config.yaml
hidden_act: "gelu"
norm: "layernorm"
positions: "rope"
init_std_up: 0.0268
init_std_down: 0.0
lr_mult_o: 1.5
Each number is 128 + 24 x the weight over its row's rms, rounded and kept within 0 to 255. Layers, rows and columns count from 0. Numbers have three digits each. The size before them is the row's rms in percent of the matrix's.

# layer 3 MLP down (transposed), 2048x512, rms 0.0408, rows 1645-1751, columns 128-191
088:122131126101102132133136139134136137080164122135118115142121102138171156136125109142120129142147116158095108139141138109150166186142053171152139094143117123152124106094100158161125149122163106
130:110141152141101087173148126097106088118073136112125135164118123123111104119119109151146078112141104059109133163142120111152133143129091190130163123166124130096123116128106140133096130130102164
108:083134127133117115122132112106092143149157086111144117124145170159127052172100101142128127135169140149106116132167123116128161137164146124153117126136083127158146127100134126125120118150080161
122:136142136114119120104070156151112089119122128098119134140127135132158139099133155116136108081128140129115136113114099127101108130167179110124142127150151124104143176101087102110145099129100100
096:097170149131115143111133065132106127146157129146105139140101143128119166142115137160109125138159109150157167136151108100106121127089174082111166140145119083127130094153137129132106171165114092
131:146139155133099166140152116130133147116128156141121124068138088154113131114103105154103199129138138123156189112115129151102110135098136108128109081127144144135124092096141101145074104098108122
121:125101132161113152081129116113086106115175125152101136114106123175110156107158116137083131123143112107131126116137144066140111083103123133127113148086090121202122136146153088111114126136113137
073:107160106144129120160103128163109152129117132161152132147120123145104111112147147139103130107155195165144133122123132135085132139145122124114160188129084140114151111141135113121101103108104116
103:129085107153114161100110131117152134107168137125123140090145097110100155149102066144131107123131124109094158114144169159136108136087139127147171142120139142122111143148126111109074110130116051
103:111138110134113138167092138097135107162125146089071145115134141124145146138093150101088149121137103132105132150118171151138132109123134141114141156128149108147117146141132142122086121109115131
077:071141136093126136135116151125131105126132117109116102120133094136097141100152087101093149165123076139135158154162115135112151115116173100120122130137161111106129127137119127103142134152116101
103:116155119147124132122142099137118143160152130156123161136083128154114124137136093131123146145105135173144140194112115139105146097161173087112116127078139102147129120140125140133132139133148116
065:146166110100103175138153146124135124097147129122134149106117142137096117126166107147132133139129102120094088130100147146148124122138112088156131154125124094119128145129102129118101098074153129
082:144082160138107125144072149113114134141122144111123094071115111133079114119108150094127156097085169144157130128154147141104153127119159127092147150140145138162148105120159130152101102161141113
081:163103147147090131128076148085152102091150122135132165143152113133159136118057135099153111087120132101143138121119117116122121089139099140111145180142131138145157136143122101113079158104107136
088:116155130120115126132125122139136113132176103121100142116101117129106119106180172089115127110137117093121124139135109079115146135126131152180152110145155149116112126144117106143103120185114103
092:129110105126160113145113179155135146105122131125159139088139130146133149072125145115108179131119178143132139154123160169143142110092105119125111124144101107156115129095093145147166165132135103
123:156088182104094135111109143097175114135152147171122113110133134110115104142175137137163146140106128052168091111126078082125169150115191157160149104128139083105108155109148093131145110100120131
105:142137147111135122118143104147178116118122143125113115135139125138104133151135099096105099157113077162128123140115128112096122127084147108165129156116071135123122117152173120133129145158111123
104:144117123078121101133144131119141157132137132105139132121112093149155125120111091102083129149101112126114096117142139130084096156159148124155136127135122135153111146116127107116137154158183130
108:151141133140138176125134163157168127106167080167159164136067118146185116122137123151102122126077137137163163123102150104123178145105125134089107143167168165116130117149115128162163144165136083
102:074170160115149120112127192127174151094194109146097147095151115080110121131105098123149174132129167104102120150120137067111182160152137136137076146132179138192128129111104110159100091159125151
108:130091114112091146148133110090111117124145139121115146154099112098073112108121132134146129087113091135142143080136093102092142117113136128137155120142137155082081091098149135088149112145132112
114:154117144106116122116128166181120123087157134107129142156130146164128112135121124140150144132129144112120159102157113110136110147120110113131129113146132146144125090161130119125112124145146120
082:114118104153121137174140130134155104110144118171123161111122153141158128116126116148159123102131115121139151150094092124165112142129105124134115166175139120112129104133155159131100122123096139
116:105157137151151139167142141104130093155137146127091133135136199150107139134129103124145096102125126076151093135086121135096165109093146141135123141110106127095148112109114091150141172141111088
098:125162111116154183134126182082154114134156167135095072143152083126083114110139116129182130137127091131104108105096125147114131116162120124088161142153166156139107157092087125156146108139133130
109:151112122153145117153130114101112105091164150090073150121137079139131133126064153090138138108121055154084106131110132103148116129126139163122122157150166140150102129102128081146135141102115129
095:136146095118174158163127156132089095108139165145077116100139137158121116127114087163128081111131128173125131154158118124105121108073116125122101091151169129121128088106096107158149113157166150
082:093116159155135143142091123167161117156094110126105168135140135122147099106125178156136136124167148116166146083127145137144125135158112075134163115152153166129101129132136104076129116054179132
103:108143150148141129095112163146120099098131139113109130180157126141126131146081163078103137114131097124084106167089156146090133155127116186101116139125101110139116108095103114148101140070122122
116:116134114145172164121153125149087116111137114107156099129124141110146123074121166120109119116085133130157139138087128134101077138156109113132163149137093156118147102090110187117144151109124126
103:085138131124124127121103133090132150091071088105114124138126142099161127097146105129139084128089137094145096144129139141143134172147123135136151137112121137099146103093187128203154144105151156
122:123102137108121106138158121111130111122174175153194151090138169158146145143124136135103157077103145150114090130106125103164149131108138123112149114126081106112143120111079100107147139102146091
097:149068105120164137108182111091128133090143069127150161091175114136113146127153080154118126148136145149137119158147127162119162160125116113110176143136142118104167165137123133130117109134177105
113:124099145129156119150178139147120145113118151104131137152106189124145122102069100130140126108149115124166132137124121124112136179086155110099131106169147164103119153128092033156114134082105140
105:129101128107093145169122132157151115187146099106159134139107104153127105142110094133170085104095179139153141156139114171105154103141156170152092139135165119153145103130083104106134166092111107
104:135111142101150166115115099129094187134126210133144125121107133082136107131159111120127100109147141132139130140142141133102123140135158142132121132080162159094145116151111139129132147156145112
118:121116132132118122128162075082091147133117131114145138107102136104126141143146103065171144104140120144094086116135148110118180113114123183097138150110112098116092146111133070153128157130116101
118:129130155101167050093146142110122139131102139105147177135144096104122141107158141129108139104126106124112121147109150106108154142135106119106115141082110147140143124184137125091148122127110144
111:111150140085104181100129102065128162112190160085164119157093142133098165116118120144126124088145113108154128089125157140164141186120154097137134161137156129159128122130120117108107149132157105
078:113143147153114140141126130092145140157136131088120113104175122150107151122105109151123131125128144161107145094090089132175111103118141148129130156087121124071115130135091158150076137106136123
132:162110121114140138100186125130119147140106121070088164153108106133146119139111130136150155150109165108100119106152166111173099085156190147133153130139092145158170149175110143137139132143087122
104:126112161126109103078168104122142115146137082169127151140098120101125155185160124147164081131118121125127092154128163075185146118105109106140142125111155156128118111095117117117138108130129124
087:125116112103098076076116149119111114118095143104111105173152140112079143159144143191154125135191146139142127124131106123154134125135106128143151165171107100125144135109125142120173129148125123
099:089094105110111118165174141142126088152120147139097123125135122089146141108123124151147138116128103099126163145123138134123157149172151123099136137119136101117169125076143143152158090157133159
100:135129143147103122119091117137140130092118086140144119134105122168158124118103112159151054147162130132151135154107132064121124091177109102093111124147148126131177130112134123128118167114120142
106:159161147118162145086088162114141149122107118155107110137127112074137117120159172106154135141116124095138156068114141157185165157109038110120129154105096162128092145117109098134122120117116158
053:114112120124112196152131131148149116083173144123152140142119131143138127134087107115120098115167121114125131117176107104124131117089107081149145179118141159136112111119168129113094111165164116
070:117156097109128125128114136142140124139141157126102149164119105122110166127129115146121098139121158117090142058105138136127133136145097139129146155147139100149119109129169122110109091146152125
073:132147173166108152119092146169131137139171140161095110083139119133145097119153139155102119125127144123189119134114099147137160105110097095178138104106137119109128189091169064114144105118126126
108:108154129131088135133132106132201124117167148124128098110156085139169121118093157130112145088136067102129142087164164140129136121104124151128125150097096160159147154150122148125120134143131152
104:129154157110133133136102107127116127111134102117176137119157054122177107140169133150088150131143116140120100138149086146162127106162194111139143158115130116111119161084118125163131094129146118
123:156132181122109120088097162087118117119156153133120097134108129121120117113140143189115123119127137110189104122130090128177092068125149149122141135132106152119121099168113083133088131091130114
106:114131143114084107119153139111156150144164157137159158101138141133183174158084133180097161140124111107167121086106105106116093156138121153095138127150112147131172117094124132101091162100128151
110:096109078058136175135117154135122128127105100116145156109142178202106085079140170127164112102110137151135163125138150169150121101181114165094102112128110148113088131134098120090135119151103135
108:129133127101152105142103095140117181111176111076131138119180137103138157152110130143111122128157135107124107119168125103177113139120094123146132101101089139156117128112135127147129131145164111
119:149134093077119122151107131118125139150141113126155130090123158087113145141128135112139103099171155132123141141132108118150129144143112085144161108090117134123162127110124139150160118153132127
099:139152143092110132090107112173092135122119118137081186151139119144102124103143114104112101136135100110108157112113152119132138102099091168111164202104100160132124115133124101116111113165150094
094:141111107152158152110168143108128138132127144115171115121148172109125149118125117114103103121134111095127110121120130116119138144139115146133132120149111157155041143148128114137085164089130162
135:161158089135124154090161132119125146136158141121119162111142118118102150137111113145156090132146142180161149122144116084134115109152127105128128129101079056162134089131138099128158127111082110
088:152124142138095105071129172141112132166128146159118124075130108128108134144113139132122143095123143110108079151136090127139141131162116115119121060130157148150150180102147128163154115119139091
078:101155171097134108114134123095081152136127142096104089165129144126132120137065108084095104102140170137170135107096132092117154122120124140147176107149124103129163186133163099156141130097171095
102:148155169133134160131144122110105082089172143125107083116131135132113122117136146157056130107108114191153141122104088073132119156149106141141130128069118121114110130082138114110144116104138112
105:139164126115085112092168100105130102158137130130094127113138157164133110116135151154130096126112128132114135137140169117129147093170112101107124136145117148131187152125130127160138166152087180
091:121137101165124111132098133119129171124104144142137143140127093126189192164161112154139115131146092110088166107093131130172166098116149129145177119123150153141126156164149149130141117116116144
114:129135100132148107082130095129120141134144133147157139132130131150163130112090131075118121137068181104134144124107152097122085068119133143102145101137112092133115126125131143143167134079148124
088:127111124156151125106095136107154123127175130158131145177136088142117141167117132081064133131118100091142136105133151093154109172078104168119138154117134158124117039097105177140110146143130112
108:093098112148156103132122143144128165146104132146102138122122129129116118119139117110101124150138137148106118120127167127066148114146154132137090110101115129119110135120160166127112095104149117
087:130107122140124125189119157097130117104129140162096095156098112097117087115074127142135110157126137122119179104136111144117159160131087094173141108112116153131109116075111169086110145134147143
119:150078103111148119099142085150131111134109169134141112144114126126131100142167114100145142184101157130111083126110118151133133127119119157120114113168119120132166105122163153104124131129134109
117:118072113140141125118147177146169105108151116164170123098131142150124119145156122143141124127086163103106123139141145130108105147111127142143156098148121135136130148110110114089134171109107149
100:162146154123118140117143180114142104112148146121099207180132120091132103160116114149149165122117136119143131150095100129133128089143140106113078163136093076144140134133147098211146147138156179
103:202158132125132101147093132133108121147098141146103169147165129152082127182134115123153107152128124175127113132135093112147138130139171081133153121135115136140113077119119087133148138134146136
122:145134140121140127141126156113165104084134138127126122126105086120103112139141117126153138129088153112113185132125108136142144135125145132157090121138120145136145145114099110124102102131089153
114:119162171124116119140123129108119144148137153122143144148110133091180089146171077114119106118126117092130137141099143145119093133128149130126148123132140130089114125142151112106148150193138112
071:143141150144078115148077160159130107109133094132131103159086142124134162124138114111123126172129110162126106105133119121141125125139134085161134114155114123151085160110132126113134078108098121
101:114161131107160107155095134170134140099109140145174105129109102117175157144087120154120153141119135142079153135109122122160160124147157126081115118148124134139120134163149129131122105117132088
056:140116121162124117112106152144123145127146089100149111150094157120144116089143108135112120141121132180132107123145123164146090125144117092190119144153159198097127151122132162165155149061168122
103:129103158145109131141083157144176065106112118133117141100144153101142104182136131129175113150151119120174124132148125162102104172111147139106049122124094152130105113120128089069138112129136113
081:195145119168129127128103178160130105135146151121142126153136094125114153098135148146092092132108123128124101168112056132140139105118142098139157105140106148100121148126123113132146152123155113
082:118145093152110088124117149108108108103125134200156134127105147158140121158112157099098137140162138135112110125121135117130115143092138120094159093138147139090150141129103093103093108131117152
106:117150130156147122152116081152141119117157107133077107059158137123167129109124115144168169186116120119191073130119103099139145102109115146133113094103136121116149119123162086122099141120104151
076:099142128127143138134124121131106123101133134141116105166126100084105141107167163129081075149072156119136114131094134133106131112117129105110108140120161147120112147096118100079137157111138122
098:101167119074132106141144137128146108122118098155147125112123148106101120113154125140126093170168137123099104127120147154119144106094138100151158143113110113121137166128174113117141138137121194
098:114128079157153124135153156091149133165129135161172135147133141085111105163145106108137112113161109156135118109112124127114130143097132148118125144164147166151105122136161131125117116154146142
079:087098150137134104138131142126120132140091124126135121129088131121153136148105124101143116095153141107142128130154078144154169085108142101150110171149101164150094140094118182106154121132149129
105:137126099091148136157080128136136115130121140144117108136130078142131093137115162149120091127097123148133135117083149132122124149124124112087122140155117176121118124098131115106089190149157118
104:175135096139101129143120145124119128112154159129158101111146105137142100091110128101120127159114153162125102144108104085130119177152147137125139104145148133168111143116094108147132121180126149
074:185131119124100139129140118158101107129113144151110113131124139123097116136186091123079118135125150134148093150072112126104061140127104160122150113131119137130146140081146105128119121119160104
094:093169160115169094130133087090107130106108114109093094148139126131144151125140142124118096135102139118169148118151168109140113145161125132125141102134142137108118092121117183107170116142076147
112:151116109130154144091109125133120139141079120134137149170121099107172110117157144145110092113129133137113096144097141098115099142139116129113158151138142110147173100094157113170146179135113120
106:125176154152093108150159094129126128130160122098154110114108145145150077125155107110090131141113114103128138120125097106153106158126129115112120152102123121119148188162135127154147158126132177
065:134121147132104162082137172117097122137171131126126136058109151141146147123085120169110138148173090128106116103111141099114129105105122175143127084087136135132124089117167133120130105117130158
101:110116107077168128129155105135150102124120118120098112117133115120103116102101148164147107128087118138115150120165093136108140126130137169135123135110094187149151093145154145115133103187097125
100:133099142101138148115113109149111140131109106145148107136095123139130106162143100102133184103128096149118097095085133116084196126110168063136087117107137095116127130134151154129119120158092150
127:103160125130142151138122124136128165121144121134134113146128168147121141157156107091109066096084101142101165136108159131158110116096155114077139116132113135125146117116116120068134125119164145
086:180096119128128114136093135129130124137123089091180142157122095126098147096113163115149114129137142140145116114150103121143109093153125163151080116136102123118135112125123107156082127123140127
086:138153158135121122155128169108138122137141139118118179119151100105080110135155146149122121092132164141140147069168115113131175107126100157100098128104139110127102119149133065136123115147085159
109:123164147097152080090169121089177144105129149146151130144129150125167118146136194139109115118125164126119107128113133122098128117127134140126156149108117134116082139122093138139117143129107156
087:126142175133091135164118132135136110151134157138127125128148083095149141091133117121152145117136092182146117153136134157087137139134149158121149112142164161078139150114085124122156140089142145
117:172124136150109135113091129080126110134108125178103131112124162125148168107148126127121127143120081129146104090144131145144153119102122112102136101155183124137133106141142137138146118088174138
079:140128085139107128099083136120123126127141135194125120162145109109154127183126100127164124101146144147153108132130143137152154117103130151103127141150138128132095109130144101114149142094125136
102:132122140135154093063160119091139128150161129085153096104143114146141142138139141131139096118135181090177098103137088099137103177143145130109145125120151110103195205105095156092109113081121092
116:092154082148104123140121119138132111139126151095117118142099136133086099146170097125122108156100154128130123115127082159110088105136122118137122097116122127126147110130109113116145103140099113
105:106108141093124157145152113128073132171119111128133123119134104112110156156100151133123131049107132106176146154160117080104126120127131097115114169082125188124125175127135133145136142141156135
089:086138163093084146127134164100108168119119156110117091111111108140118102153125089125176117170113146180154099182179142172128085152178117141123162152155150165116099145142133118153116138091133129
# layer 3 MLP up, 2048x512, rms 0.088, rows 1646-1752, columns 128-191
108:133138122134125123146146109103145143136134157136104125160110105129138176103121087177174115124129115168093169174137105125108125148161156179119143150144152080109131113104143136163133094133111110
097:081106113121117139135197102120108122103127118146150138146142132114146072143128160145134094129124111133111108140136146145113124135140137112126095127132107150107161159120108141119147126144151130
111:124117083109149100181118123114094130127117140136094118152089135117124184159127131125123090165150125158151112140114164114125148112174165139138116132126161132120178150110124104109151133119154133
097:139152140146106133126115093147102139119122105136128145145074147141124137143112150118065126161152177148178147119145189118106150111086149097133132132085100155158138118089118156172081147134121146
105:133106125110124136114136144110150121143174171183096104130101111189157096118119142124130114126092103116171109131113120139140130142142144046115163089155175101125152181140108100122127095120093099
107:125091139149147100128117118130118124118179146165138081111118131150126185144149101171071133122101125095110144108145134101116128106100130114169113115102129141176145119076165121123127117134123144
098:126156105135148115133089122160136121113110119123133122130112130077132121117162119129112096092133157134137127094127164155135131145169110113133131141110083160139140096110118078168075128146114119
105:115119124158131097125137138169103136156141112118097185111140146163134099169141167111101104137180150148154128144104122158152163119159123144175091172113134121139133119135115110143118173124131154
090:096130116152150127139159144149115142091155131119155105125124109151118123151123178146122162098144138139135133176140125091128119099128086103121121138179107213116153157132160126076119108151148107
090:112126079137129101119090114130104112079157117105121115148117132121152112127093155114150099126163116100154137119128158134136143129143151119116138149128096170094162144142127113119121133157110127
106:113151142152118131137108114107152129139124098143121116106115124168132145133127095092153140115157155138172187132154142091112099119141149114121106095093135076115140086129137163134102132094115129
092:112129138108131159116127149088147108130133118097151100156150124149145124108154117170154117106115120113083097137131129154135140090141119111140139144164111115103121142110107097105122093096121099
102:089129117104126090155131101114093103109089120120118147127133147115156113115134135154116093126132149102107156132130098149129145142113099134147144129098115142106176195103102108117128126137154127
095:152167124147120119173150170115168093135112118151076061111119108102125133145147124117131154135129116107183091122131093117083137137122124116156156118105145116115117141112176147155149153145099143
102:151159121147085121148158133136144116143140127136130086122146099122128123142186137093124110114148145115131116137163105081093131148127128146168133119113151154106176120133144132106154139170137110
098:115104128097131149136182155135134153119108105125119145115114123129132182141104110138110158146134167073181153167159153133151129140130167102141128151085129134126088095108140169186109157131092139
099:119117133165084154145095075090125118136154144130151126146156123128133098102159141090129117157128147115150100130131100107121141140109139152172137128139118110148076182138146092134101137128138134
098:108104137130116133071140126126146148118118124097118155145110109172138151120124143076094086164130100150135150137145137093137149094101086111130130146096068123122137102137164131119089155163083123
090:151094092079118145155146076128122140129139109150160118078139136192188120109136138108097140121127134118130100135116098159133164165121118125161140136100135161112115148094146147147140130119152113
102:150100139103136115195146131092091177128138124110137122121144134156133162137089150120138111138113111097140135148157117120119148139152131090112134120119163139116148155149155123132095144162174181
098:093186106134152121121124166113136169107173115151082124112152125105097102144133122137133142144110189158141123096138153088092120148178113134132098136108112104123137142110133137108163126150076130
103:124119087158108095128139095161149112122138172146106100176146108122105127115156150158131157084124144122113127103134143136114134155116137126170145125163171183108132141136111111120093130131092104
100:156129135118128099120112151152094113096096191096143133135128112153101107128108128147139121149147128145136125108156096141113123138095134125110137127124092139162155114150115167120122113163169104
097:149144122110143159199178152176138148113079160145111166152110138141109153145174099134138124096137153147136157135138109161083122119122143159116156163102127149070177162100173171085135164099135122
105:133140114131097148159124137136109073184162163101114163158129167125144184136137094120104099121114141096145112145105066143121164109132143111151124144105080135139189115119105076161140175088124145
102:169096123135117155123158147175109102114138098137137092144167139134175137118115099136110141138145101140091155139132147147121130148115154136095157113093092135085131131146118135129133132147123108
097:126134119127133130133155140149098150123145115103113127094082131156158108134100175083136130089140123137094092114133130147119093145113114113178141118141154141106101142151144117113096128095117121
101:124101133088116116178106126093112117119121116138126103163114147119083149172128146123107118118171085138108152143151093123131080135112088144124123124177093120136118144144127135102143150115111106
097:101107072111117122127142114099147102183086093156121116105126129119143128125118138154144115163117120125141138134132139143136122151104116125159169124110118145123100100112139134137068135147153146
098:096137124144155140070093102108124093129159138134146112171120141144113177135127136126112160167128108116075098133113089143126109102103127149082152205131139149133137111098119119120136135117142125
090:114156117141141171110116100168124118148156126134154094118110133133125142098123131119140127117130127150137120121104134161112104111131125102135118174100065182078175103116140166133107117109126118
095:152124090142103107137119112146105168155177133141096132110098093145111072144136147121133142120132097156148131134115158087124127122129148096128076144137108149076108167101091121127119148127139103
094:146098143100127131158118130143138147141138155129159160141135116121150155096164131142130150069079151133140108122131111116146153135127165086159157100090098086114163115130128094133153130092134108
097:177092163103132132078134147119097126151114131074140145095108105106131139138145130132115118125094129163134119103158149157157131128097116080120147140160126117066131114129079107144131119138126126
103:135155146133151147136149141152162124137134164134111092118129151102142101146093137105154153119131149164144130132142103118061115149076128111096137165139158139135106143121152105154130156089115163
104:173143101133105123122101137141127141148092109167155119133141147105159126139128098143132099135115120141146151138106155177148153107132131141139111108104152122070123138063109134124148147100150108
102:165124126107150120098106065135096173143168131181088111106141120166147118119143129113155162131136083125136114120125141144096167146116155146140158185111190087103154126141157115157186146162075099
099:133144103118102117125105064124126126128140113095167139128140130107135140121105078122146132150164127119137117151112139074087133158108136153155146186137161157148113075136130099170143160148083118
097:131117138130127134108154093154131112096122123110121120130142104086125166148146132115142118156128150146133128150126153162128147148109109133167095157141089167131124120140077117153084101131141083
097:134133144112118185075106119154144139103121117118150137159140048124141144122173099132135089115139140127164156090134127153076111128108161136142150145136116135128147130143079129088112163120110136
101:097118115158137170124139149136153117104148140146149164176135136145147107121153129135131135127138092130147148135148119098109103133112141139157157142177113124138097172149086138112172131083108144
107:110094161168174151138142129131123083108149145089092125118107139152118168152163121132132166128144129127078123161133113148148126094104147120085176093153127194094152141109155138110138100143145152
096:149157177121119120069151099144145095135137144128107117115165104101147109187179104118163108155139153110096087135105142091145137130134117135159144158117183118152142111080072110110084139119152091
095:084153086123102185166078090105079128096151090120117105160107105140129092151112115113142142144125122141168126104165135104133141101115068108066135135122119122135139113167139136133113085133111135
104:125094123121127145144144168120135111132110132102110117114099141137123162108106088136105146141121085099095147153120126127127125103146138121057159093126136109155138143090114133118151128112128136
090:137169131152135123135110124101148115124128084119127139131108144134091128086134132147133103161144163133146136158113108145121170097161113137081067137106164111086179158119164116141097124134102155
105:146158058095161134139142121141138094157149096148122122164151158128144121092129143111140124117131111123079156145175103113158108123132103127082142162166167128085118099157167144120163117137135143
079:123118094110137156113110095123156122125173169110144088150096110149150125129086131125123077103163141112111118135127108109137147152115117115130168168105128157161093122138138055109135148106094098
099:119158145113144119140103087119135104133079150096106184135120147128101130124140139121095124141105159133106122109078121170182129124137142146115126134136153081139152123148148149129103091136136142
099:132152166149130130161093106164125124159139158160091087133147146153168098139085140130090118137151109120164113128086097150143150145095155124179122123099138148080138182111154067102156124107129146
108:146149099130136144135126125140124127152155125080153138085139128123125113123119141148088130123105152134125134132135119122126146140121083123155134172116134149106150187111131130091169125140114133
107:148137138090112142114081108130132156084098098113172134134114138149117159164092126139110144153176122140103103111127131151147132127115143121132113119152117098091158137125124164109127140114104111
110:099113109168114140140127122105107140162184126099126118168138134099128121116177163115142173122183134158119155154106133137156126102124104132128172152103084135176073149159147174126146150146136129
092:131092079115117137105103161093172111119145130134141133131126085132144157166109146174146156143137124113140095138122135139123115159137130108103152137137076165124118146128160153124102105154143161
103:112095101089131152158130118111107100137103121133182127109106146178130116143157122077114113104112192147131163134147132116122129134146133118103117134108114147105142116139122108139149122128109153
095:148112190131124138117138095127157134143152122067162123152116112157152159162120170156132178111138121115159162127150122092118095127109129126114181137096106173132130124116152108160103164146150113
107:161149112101165115168071114127126147103132087154140128080132152110148091129135169131129122141110155112102144134107101141104104118124112098156107132128116107120075147135125127129125106123158145
101:154155126125133121106125140189128130154153163153113169163137113132113114105123104113144132147144077155138138106135130152124132104121106135124128178076101131139126161112116139153091156122144149
104:153090151172123141152175136137136125122112144127132104121108141128123129131133111092144107121099131087138075122126144117116109116148089108106166184123083178167109165125134144124148109123091128
107:135142066141115152168156106134102133110154134151105111108143150107123180137133116098148092095144160185155127124142106137163108136121112102113094139123123127133090077133128126112112148111097152
095:122128102157119129110099163152115115171132144088082201139126153171152169108119153146092118158108118133163146162101124137116116119142113119137125129160135148114155146083134112108105073147168148
095:136147123099104160124129111163130143127134117130149091140186143098094100112150129167126089145124122137141141130134110094121145145153123143139111110087109078145130134092126131150120084109145152
103:119174100143155140165125124138072121094124102118100142140169174150095140099108116127086083161119155166143140130088108084133111062161125110096118089118122132117143116111163111106155155120158144
097:127129132101131127135120099128114128141161112091157105123134185154117121122154152099136103151150104115177132113154148108149127096152132163154137142114094111128165151094147089135114154169163188
101:159132116122136168115127108138131137167098115157133137107096082116134161109163101128115163159118096105105180110181118134175152121100156172153108108085166166103148094158096124097104180086094136
105:094128121128138136145096131136143101172110142133082142140105153134166182128118134108078131139140133121146121155113100170132099126093140107089127121218138094134151169105092158102145096129120167
096:113107132115113138091092141095182123113105175065132139144111088139095148120122127119095144163114107089103139102143111123142144140132138123106173128074162129130158071110152155118139139119143110
111:138119090147126092123123139134109121117151151095134127145141129112202127127140138150164107110127132129126067173132124120139121124117102113110075111132129089139059154082088125101086099115141088
105:130098135132133128136122158131113138189126142141110099162112090128146125100124124123145139137136104109142155119138156121142133138126110142172151150094123153164130120132138140069121157120140138
099:134133092130149121154166124150125127144107151113132129134133151110116128122155111120126147132104088135112116119165153139092103113159162174118117122130127159162153136123136151153135114129122129
115:116120128116145100135075141089150127130130152101181152124143126114086121113181163110109130092118101116094123140150151166150139115124094120136115162176099149166123129106199106089146137109109136
091:059159073159146116154101099135097074157142122124129136154137150126082087092130122135157134101152130140125101142136152089120132113131111128111138111142120149128138118100110160107135123127155140
094:144125136148137126165124108112121111173148118131138153163208134123136132138120099140175117161120097140151136135120111098155135124153112112165144130144108140152157070122156117108146134116093111
110:142111140165146121120122115134051071161131137102099110147159141140149127134150117131101087118140135073104093129080162113114141111147122111073130143114125101118118111073147114164126134116152137
095:143134133121167127192141108109161132149161141159128132124068133103139114104141128156125114077112134063140158138122103134070121173084147105122161112135117156086113165096132111138125169165113123
101:139109116136119132149116116124109137105149146168127211149109081107159164109158125116144128160142160103135116131122137169168102138136104104121196128113165132208088115156176115102108135100081112
094:142163160128125134123150131135138112165150098097091090143130123126067106111135125126161126141111145184171140096120133134117112160146124086148072122160172090107136137146108113133131132123147116
092:151075129167155136112172144138131122094109077102171127101127095131151139078165140135160111125106122153136127132124138134140154117106127085113111099110118101110123181090117121106126125114092151
086:093110096151129131152125104107142075135103166129127172078117170094153138187114140153150131150166127124151146143123121135118109123133125121134109157143124131111144130087176148131121127137140137
092:155140120103144109112160120129114123128128121119075122096127178148171120134097133125111096164161114107122145121120150121128084133121117139167176194126111138104141167144133091115133163106145139
089:126097151136110118088103155119118120128134142156150144100125107145135180091124165104100161143109132090131103140138131147159127155097118129108147146123133141089147166114129096119105124175131142
096:142092148142114136118120123180136147139113124120121143133117113099109135113134128117076137164149114163186122083124113135131150124134145123148105145094128128164154091164140108117077130116088131
098:136116126123153163110105110135128148091130126169110128125124077105111143143126106131114121139102164117106114128108117158112133124147096089129122128130128153126120131127079075134105123110121116
097:131154095108135093139133127119130135150154107143122118122098119120125119129106166118108117078157102144175143135153114139177117121114106123171127090097117171136147110138137122122100150097084111
091:148134119142119170185145141144145121151121145140177137144133116179118114168168154097106129084132139153151143124114095130126155102130125105121114103141114132156117126160098089152115122132140140
094:146142161114168135132146125166128153166098127094140137121136144116188167121120142138166150145104169141127119094145115122157113141119128130098147151111094187099107144134112145141166126114133110
100:117106132078127130151107135141092115096163143139128125121079117149102096148141123144131107126141121139109128177130135109093095123112124117101170118169142184135096092149129100071094125120166081
111:126110177141101161148136143145120105131120166105132171101067137136133130162147130121127145131136145087135131088180169163138102151116160106122096144130182127150143139163177151119132113090151142
092:145156089166121114070120116133160148122131133095191124128127151123143102092132108164118096136135139138177143135066111090178063135111166147172117082149161129160179144096140138147149118089158126
087:107127102145142115128110093134118132099138144080120093139141177104125118067106127095144125136136121153186126124132153123107133134127134083127113089132133150104120138137141124115160127167132116
104:141141155128159104086103112100084125104104125103130101164126131153157173093123147125119110092129143087113092122156162127129147114122123151093132129125101117152168122096164092163109125135113156
104:176168174117104150114147135143132102117125120097116091106098103133126104135168139110117076111142129118138096134146106080112155100120141104113121120084133144122175168202141127117103164127145148
083:126084164137137105121132116057130171108117141137189101157116118120113129094092111137111111160138098152132129121172143164133133106139105129140122146124138147132109148100119124115109137127130103
099:158151161149122125108101170132090137061095137158172146131129126177140103149130085112113142086137155115150125110083116132149179145160151068153157112122138100099125158113100118151124128130147161
102:115086133093123133127126135139094146146109091102106115122114108134113098174140108137130165086143103135120118110110142128068126122114179101127109119142165126136130149138141104141128131122125113
097:111112100134135178105062127117123128155141093134107114096117131136119098137119138124115134093094091132121135141089152136135110129124156109115133088137194151135121124124111110101111108123183194
105:162119158150113102112134116125139095104102129067077144155164111119119109116149141125124155132144156103155088123152118132112125095113111133133107175146124162151110141146095146170183109175114112
103:170149129130144137102139145135090102160138106142114137116169109105171117118175128172109125115103128116154171105170173140123159135128131121142136154096146129145123125144168069163140113108156133
110:101161159121090112101085146135161114140140149138136121161136109120139127145072172131118119140098158128114069121142144117103149128148171117134161140138110157135133103126092103122086148097155119
103:144134140146066130142151108107129121144118189077095129112132122143155196155124124137118161157125114157125128152146136140113124115135124099136167088129131133117115121109118139119134162132162142
096:175119129107126149134099092082108103137096137168101136173161115128134149099158184117119120163160073132121080099152142103141129135137074116107152123123146115165099176182125129109146109135173168
104:137115147128159111136151127118104130130103147131078119107153118160172144105143135113145129112145126142140109161138174123111121127109089138124155134158111137105136098108112116111148106134140118
093:141088141143111131078157123110150135125151102128150129104143126146169127112122151138104112121133153082163114088078098130159207144152142118140147127135159124121143172111094105082145149074108099
115:156132100130150121171131134160073077136113165139138139151161138104076088144170147100097146115114097120180102097140139169118120076120115113150125111155148102170116125141141125125121106102106105
096:126091163132102169106123135112128136152102104116109139145135121120124118133140124097105120125073158148155148138152148104115145097155128146112164166100150106120157145100159112136151129177169145
099:096092183103127124097144118104121117076156131139161138142120113135130126095117090103156145123116135167138128135144133136092092097142089140128148107110143150122100147133123166109155155137127133
115:150159117141071144148134155122145144128142126153138137125136156142144124133138103158133154155172095157155117131104136134118118136112097133144105120107110124153160098123107126107195130127135149